Each number is 128 + 24 x the weight over its row's rms, rounded and kept within 0 to 255. Layers, rows and columns count from 0. The size above them is the row's rms in percent of the matrix's.

# layer 2 attention query, 192x192, rms 0.228, rows 0-15,64-79,128-143, columns 0-47
size [ 85  66  91  79  97  97  91  98  98  96 103 103  95  95 105 102  89  88 110  92 108 113  95  97 110 109  96 109 102  91 108 115  79  80  87  75  93  96  96  92  91 101  91 105 101  90 103 106]
[[137 142 129 108 164 148 122 129 107 146 171 138  85 113 131  98 125 105 108 132 123  77 129 111 135 136 170 106 135 178 140 119 164 129 145 104 123 122 143 159 109 129 133 142 128 133 123 137]
 [168 106 112 123 136 167 156 131 105 148 159 173 125  76 129 110  97  98 153 110 127 101 103 126 159 117 161  96 108 156 163 105 136 116 150 145 156 137 132 137 109 144 142 113 128 143 139 145]
 [128 114  98 160 145 126  99 150 162  95 160 153 119 110 131 183 125 113 117 133 122 119  94 125 142 146 170 120 122 146 170 136 162 126 122 105 113 101 114 104 152 152 117 131 105 123 142 102]
 [159 127 127 140 188 135 142 128  98 147 121 110 102 128 106  96 149 102 175 100 123  93 137 155 142 105 120 166 121 158  94 146 137 135 136 170 168 112 189 155 123 135 171 129 144 108 139 178]
 [152  86 120 154 137 174  77 115 131 109  95 138 111 143  96 142 151 122 158 154 138 135  74 126 123 130 120 119 113 123 110 147 112 122 142 124 155 136 141 128 150  80  93 147 121 137 117 126]
 [117  99 138 119 135 102 104 160 135 125 120 158  98 130 148 187 112 131 132 157 126 158 147  78 119 116 100 125 152  97 130 106 122  87 151 121 157 165 104  67 101 189 120 129 173 102 108 143]
 [117 198 158  88 141 128 111 113 119 128 123 102 129 115 115 130  70 120 130 168 128  90 108 109  70 134 122 122 115 111 109 121 131 141 131 102 141 142 101 108 126 110 132 106 148 155 106 184]
 [133  99 122 138 158 187 110 134 134 122 115 143  98 151 105 133 144 118 128 106 129 134 128 129 159 123 150 113  92 103 127 169 139 116 144 133 117  93 131 144 138 103 139 154 175 117 132 183]
 [194 142 164 146 128 125 148 154 144 117 106 124 143 108 117 165  94 142 109 125 106 159 121 174 117 100  82 132  66 119 132 125 123  98 108 121 117  90 126 130 148 109 115 168  59 116 123  92]
 [ 74 120 175 105 132 132 124 159 119 107 142 124 123 118 150 119 126 160 142 181 130 146 106 118 161 122 153  94 115 150 140 153 166 149 121 109 124 127 119 119  97 131 128 150 116 135 159 141]
 [ 76 133  91  81 151 153 159 125  98 157 144  84 145 105 119 122 101 141  82 126 136 157 143 125 113 134 121 119 135 112 112 127 125 148  72 100 101  88 100 144 128  72 135 116 101 150 140 150]
 [144 172 119 107  92 115  80 139 121 163 133 146 116 152 106  70 144 116 139 103 147 118 115 152 155 105 104 140 123 128 145  63 171 150 148 127 131 112 175 143 129 136  85 127 142  72 119 151]
 [ 89  97 115 108 126  98 120  77 134 118  90 117 134 141 130 162 135 117 128  85 164 140 151 111 138 144 123 104 131 106  99 146  90 140 131 150 163 116 147 139 101 125 116 143 123 112  87 222]
 [146 101 131 140  99 134 100 158 134 151 162 146 137 116 141  96 125 113 125 139 138 144 121 138 156 124 163 127 119 131 174 117 125 177 106 138  96 144 114 151 153 117 109 141 180 118 114 108]
 [173  82 165  99 133 139 110 132 116 122 171 144  95 125 176 139 140 137  98 121  97 102 148  98 117 121 171 140 140 140 122 119  66 124 108 107 110 110 161 143 105 121 121  99 128  83 159 124]
 [114 131  96 112 117 151 131  99 124 129 118 115 137 100 140 107 104 176 131 216 151 129 129 121  72 111 162 119  89 135 145 137 181 102 119 132 102 118  93 148 122 110 118 155 152 105 138 100]
 [156 131 141 184 104 143 117 163  74  76 130 144 142 149 151 117 117 110 127 131 122 136 152 101 177 128  87 112  99 111 131 108  83 163 126 159 142 140 164  95 137 130  86 154  90 109 115 126]
 [151  87 143 162 122 111 118  85 114 127 126 144 115 132 125 110 156 149 124 129 117 104 139 153 175 148 129 147 107 128 133 108 123 143 138 116 138 120 154 135 181  84 138 121 118 143 153 126]
 [133 149 144 150 126 171 110 126  99 141 106  92 134 139 170 122 129 121 106 122 133 106 146 142 149 164 155 121 109 102 160 111  95 136 131 123 175 119 128 131 118  86 158 176 128  34 122 122]
 [137 130  68 120  65 118 129 138 118 118 151 149 151 160 150 100 163 158 132 103 137 131 143  66 168 137 103 126 144 112 194 138 142 125 137 161 113 156 131  98 147 126 142 140 145 165 131 139]
 [122 133 176 104 137 125 102 152  98 146 139 136  81 148 102 167  88 129 126 130  93 155 165 155 119  88 107 113 189 158 121 110 140  85 133 154 135 198 154 108 148 112 183 138 114 118 148 133]
 [110 156 140 101 143 144  99 130 137 145 145 132 128 147 133 126  94  92 138 112 132 128 154 167 124 115  84 142 107 128 151 133 106 126 145  88  72  92  88 133 122 131 140 111 147 151  89 122]
 [134 118 110 114 112 103 132  96 151 112 151 167 124 111 126  98 115  78 114 116 145 140 144 104  79 118  77 145 134 159 126 168 107 111 151  94 136 119 141 188 138 108 107 136 126 152 107 133]
 [161 106 110 116 154 138 112 138 105 166 125 137 161 113 128 132 150 108  97 137 151 104 110 125 140 112 117 146  96 124  97 114 145 156 106 101  83 148 116 124 108  95 149 155 141 145 107 108]
 [ 97 150 143 128 134  79 173 128 187 140 158 122 163 141 130 144 156 188 103 137 163 140  64 111 147 157 205 127 151 148 104 143 113 142 124 149 136 106 151 142  82 142 121 150 143 151 100 151]
 [100 135  98 138 130 129 129 101 123 107 126 129 133 121 141 169 123 126 101 101  93 116 126 118  49  96 112 122 112 114 108 111 147 133 157  87 135 123  97 183 106 145 115  89 129 141 104 133]
 [116 128 122 112 150 117 144 108 158 156 124 107 155 160 117 170 114 156 148 160 132 140 100 131  92  63 111 108 133 188 102 107 142 169 132 142 143 114 144 125 105 114 120 136 136 161 137 122]
 [153 157 115  89 132 133 138 176 103 127 156 127 150 137 126 147 136  91 164 117 126 193 118 184 101 140 143 172 127 160 112 128 139 111 108 133 111 162 145 130  92 172 120 151 157 130 170  92]
 [122  93 128 105 177 148 142 164 109 140 133 162 118 139 117 162 124 123 130 129 140 150 156 123 136 166 121 153 117 140 170  72 137 111  71 106 139 127 127 150 130 113 151  79 116 191 118 142]
 [161 144 133 144 128 149 141 163  98 110 165  74 162 123 102 173 148  87 146 111 107 117 121 104 121 142 145 136  68 112  89 134 137 114 169 147 122  96 144 128 120 142  77 128 140 124 154 140]
 [122 114  58 105 137 109  86 152 153 160 128 139 155 133 142 140 124 105 102 120 106 128 108  72 133 110 162 126 124 130  95 107 154 125 116 113 104 133 143 127  87 101 133 125  90 122 159 195]
 [139 102 101 148  82 125 184 157  73 142 111 126 104 101 106 123 139 149 123 125 135 119  63 148 147 130 149  57 120 123 131 103 142 110 136 132 119 110 134 120 143 178 128 147 150 105 108  70]
 [103 181 101  95 153  97 161 119 153 123 109  96 114 103 116 136  89 183 146 103 167 117 104  89 147 113 137 114 105 104 128 135 147  98 118 145 113  85 126 109  94 137 171  85  90 145  93 116]
 [126 194 122  86 158 110 141  94 142 114 124  87  94 109 126 171 107 160 115 117 192 124 131  63 147 102 158  95 103 103 139 165 101 122 135 124  90 118 122 120  81 113 163 129 122 149 110 141]
 [136 129 118 109 136 155 113 135 126 110  95 112 126  79 120 122 121 139 122 100 196 128 107 114 173 156 116 143 142  82 126 134 117 115 125 134 141 102 123 149 109 121 166 105 113 108 140 146]
 [167  79 118 100 116 159 131 114  93  96 182  84 100 142 117 158 109 150 153  95 136 117 140 127 142 154 119  97 130 167 202 114 112 109 125 156 119 138 119 114 141 126 127 139 137  96  81 137]
 [132 160 152 166 121 136 115 123 116 136 150 149 133 114 125 134 121 145 119 168 116 127 162 114 124  92 168 108 168 153 115 112 127 172 168 109 131 176 143 143 152 175 118 122 107 107 173 127]
 [101 135 165 202  87 123 118 102  96 133 112 166 103 155 148 118 135 148 174 146 120 147 140 144 118 123 167 104  80 116 102 103 135 174 116 144 119 110  84 142 142  78 133 110 172 147 110 134]
 [178 122  94 127 120  75 137 119 105 138  99 166 130 139 113 123  78 136  82 143 104 154 158 127 121 117 145 127 127 140 116 116 134 158 137 117 143 139 113 148 156 141 179 208 118 170 158 158]
 [102 120 113  95  90 133 138 148  91 129 124 122 112 166 108 174 127 109 136 158 140 148 153 118  94 136 140 157 145 126 113 143 123  92  94 105 129 132 175  87  89 126 132 111 132 137 115 126]
 [133  86 144 132 127 198 122 153  95 131 156  89 102 124 178 134 163 139  98 107  95 148 151 154 114 120 123 144 161 162 149 108 129  79 146 130 158 162 169 139 113 159 119 148  89 127 161 172]
 [153  90 154  90  74 159 140 128 123 153 121 144 144 150 143 129 120 132  97 115 172 128 186 144 127 134 121 165 120 119 128 160 131 156 150 131 123 131 102 156 172  73 142 126 149 156 126 129]
 [109 143 126 166 108 117  61  95 158 102 129 117 124 125 101 108 137 148 110 157 177 130 113 110 129 121 114 147 109 143  92 142 114 137 125 115 115 126 134 110 170 153 164 171  96 121 171 131]
 [114 152 136 133 103 107 130 120 124 117 181 123 115 122 113 104 104 115 151 128 116 119 162 141  97 121 102 108  88 179 126 158 143 112 130 120 158 120  84 111 125 171  92 137 164  92  77 125]
 [143  74 139 128 133 108 163 132 130 136 177 135 158 178 117 150 103  83 139 102 122 100 147 172 121  89 185 120 100 175 126 119 124 124 141 156 134 127 124 134 107  99 107 133 113 124 141 155]
 [113  87 151 124 114 125 107  95 124 143  90 102 144  92 160 162 122 126 126  84 111 113 117 110 120 126 154 113 149 115 155 135 129 123 132 125 132 128  93 165 172 148 172  88  89 162 117 137]
 [119  92 164 119 146  76  71 122 153 199 161  82 115  98 119 154 146 120 125 125 121 141 133 118 144 144 146 115 194 166 125 122  86 155 128 130 133 164 136 147 133 172 107 116 100 108 115 123]
 [135 201 155 124 105  97 132 208 147 127 106 114 118 134 117 121 163 102 122 142 130 177 101 139 105 129 105 151 132  92 123 151 117 111 141 104 147  91 117 153 162 148 115 109 146 146 144 111]]
# layer 2 attention key, 64x192, rms 0.224, rows 0-15, columns 0-47
size [103  83  98  92  97  98  94  95  98  97  90  98 107 102 106 101]
[[144 126 117 124 111 135 153 122 127 110 131 138 100  72 109 164 151 124 155 134 171 129 107 115 137 178 131 142 122  88 110 112 100 171 166 145  97 126  99 129 107 145 133 141 147 146  85  93]
 [114 156 101 137 104 130 158 121 154 142 157 104 145 138 113 163 152 142 101 122 133 140 144 150 145 137 101 167 160 133 173 142 117 126 139 151 140 142 136  91 114 132 154 142 123 111 143 136]
 [141 185  58 121 184 116 131  82 113 126 179 123 154 144 141  98 178 169 112 113 108 127 128 141 134 110 111 143 103 155 157  90 134 144 161 118 131  83 122 131 132 122 146 129 121 130  91 143]
 [ 94 113 107 160 120 100 125 123  67 145  90 108  79  93 122 159 118 134 145 138  80 148  99 166 149 152 110 120 117 133  77 123 114 134 185 103 122 105  94 100 123 118 139 147 122 177 123 137]
 [138 139 126 102  97 133  88  85 135 128 105 171 138 111  87 117 126 120  98 115  96  94 109 140 145 127 154 142  60 150 149 154 125  78 102  77 123 126  96 129 118 116 155 136 135 126 110 169]
 [127 135 116 106 148 139 159 134 147  91 166 116 149  98 102  82 148 133  93  93 125 104 120 108 131 112 162 107 123 145  95 118 134 121 115 147  90 141 110 143 116 142 114 107 146 135 127 176]
 [132  93 135 127 139 125 126 120 147 108 109 163 147  77 138 152 150 167 182 103 125  95 172 154 127 135 116 129 113 156 159 143 124 126 146  79 140 129 128 182 103 141 152 150 114 116 158 142]
 [158 183 112 114 135 126 137 101 162 131 163 138 145 184 143 139 143 147 144 101 143  97 112 183 121 111 114 127 158 125 125 120  80 132 140  99 121 119 112 139 153 155 152 151 175 149 151 115]
 [ 95 125 101 115 144  91 125 147 125  93  98 167 146 118 186 107 147 128 131  95 112 114 114 146 139 104 136  94 123 105 132 158 127 152 170  84 109 100  84 105 121 143 107 117 156 129  99 141]
 [ 84 146 173 116 111 102  72 138 127 152 136 121 106 124 104  90  88  79 120 127 104 119 138 124 116 141 135 108  90 157 133 116 123 124 108 129 137 133 141 104 148 135 134 150  86 122 141 140]
 [155 161 118 162 131 139 135 139 130 151 165 140 126 140 124  69 162  91 132 155 114 164 130 137 124 125 197 114 117 129 140 107 118 137 139  46 162 135 140 143 125 162  87 101 117  91 162 136]
 [ 70 134 149 131 113 127 131  97 133  85 140 103 115 129 172  89 141 134 104 111  98 123 138 134 127 120 165 164 141 132 107 125 134 149 126 100 166 138 138  98 116 119 158 112 129 152 103 127]
 [114 116 126  69 124 126 116 131 163 166 152 150 152 130 156 131 144 106 117 143 122 135 110 109 146 145 172 144 110 130 129 123 153 121 136 137 147 124 126  85 115 157 140 100 134 194 150 106]
 [131 120 159 110 144 146 142 130 116 108 151 126 115 143 120  92  99 149  86 127 130  99 124 166 103 134 124 117 106 148 131 118 144 138 122 116 113 114 127 155 130 134 143  93 146  95 109 154]
 [155  89 140 136 149 144 150  87 100 129 122  99 108 197 116 119  95 143 142 111 106 112 118 177 130 118 133 142  92 165 144 147 107 138 184 130 103 139 138 141 145 162 130 143 182 103 130 122]
 [142 158 118 149 130 126 149 134 143 107 125 134 120 163 114 137 108 136 131 103 160 132 114 152 103 125 132 132 121 141 161 146 108 141 134 109 122 100 153 149 124 124 126 145 101 119 124 127]]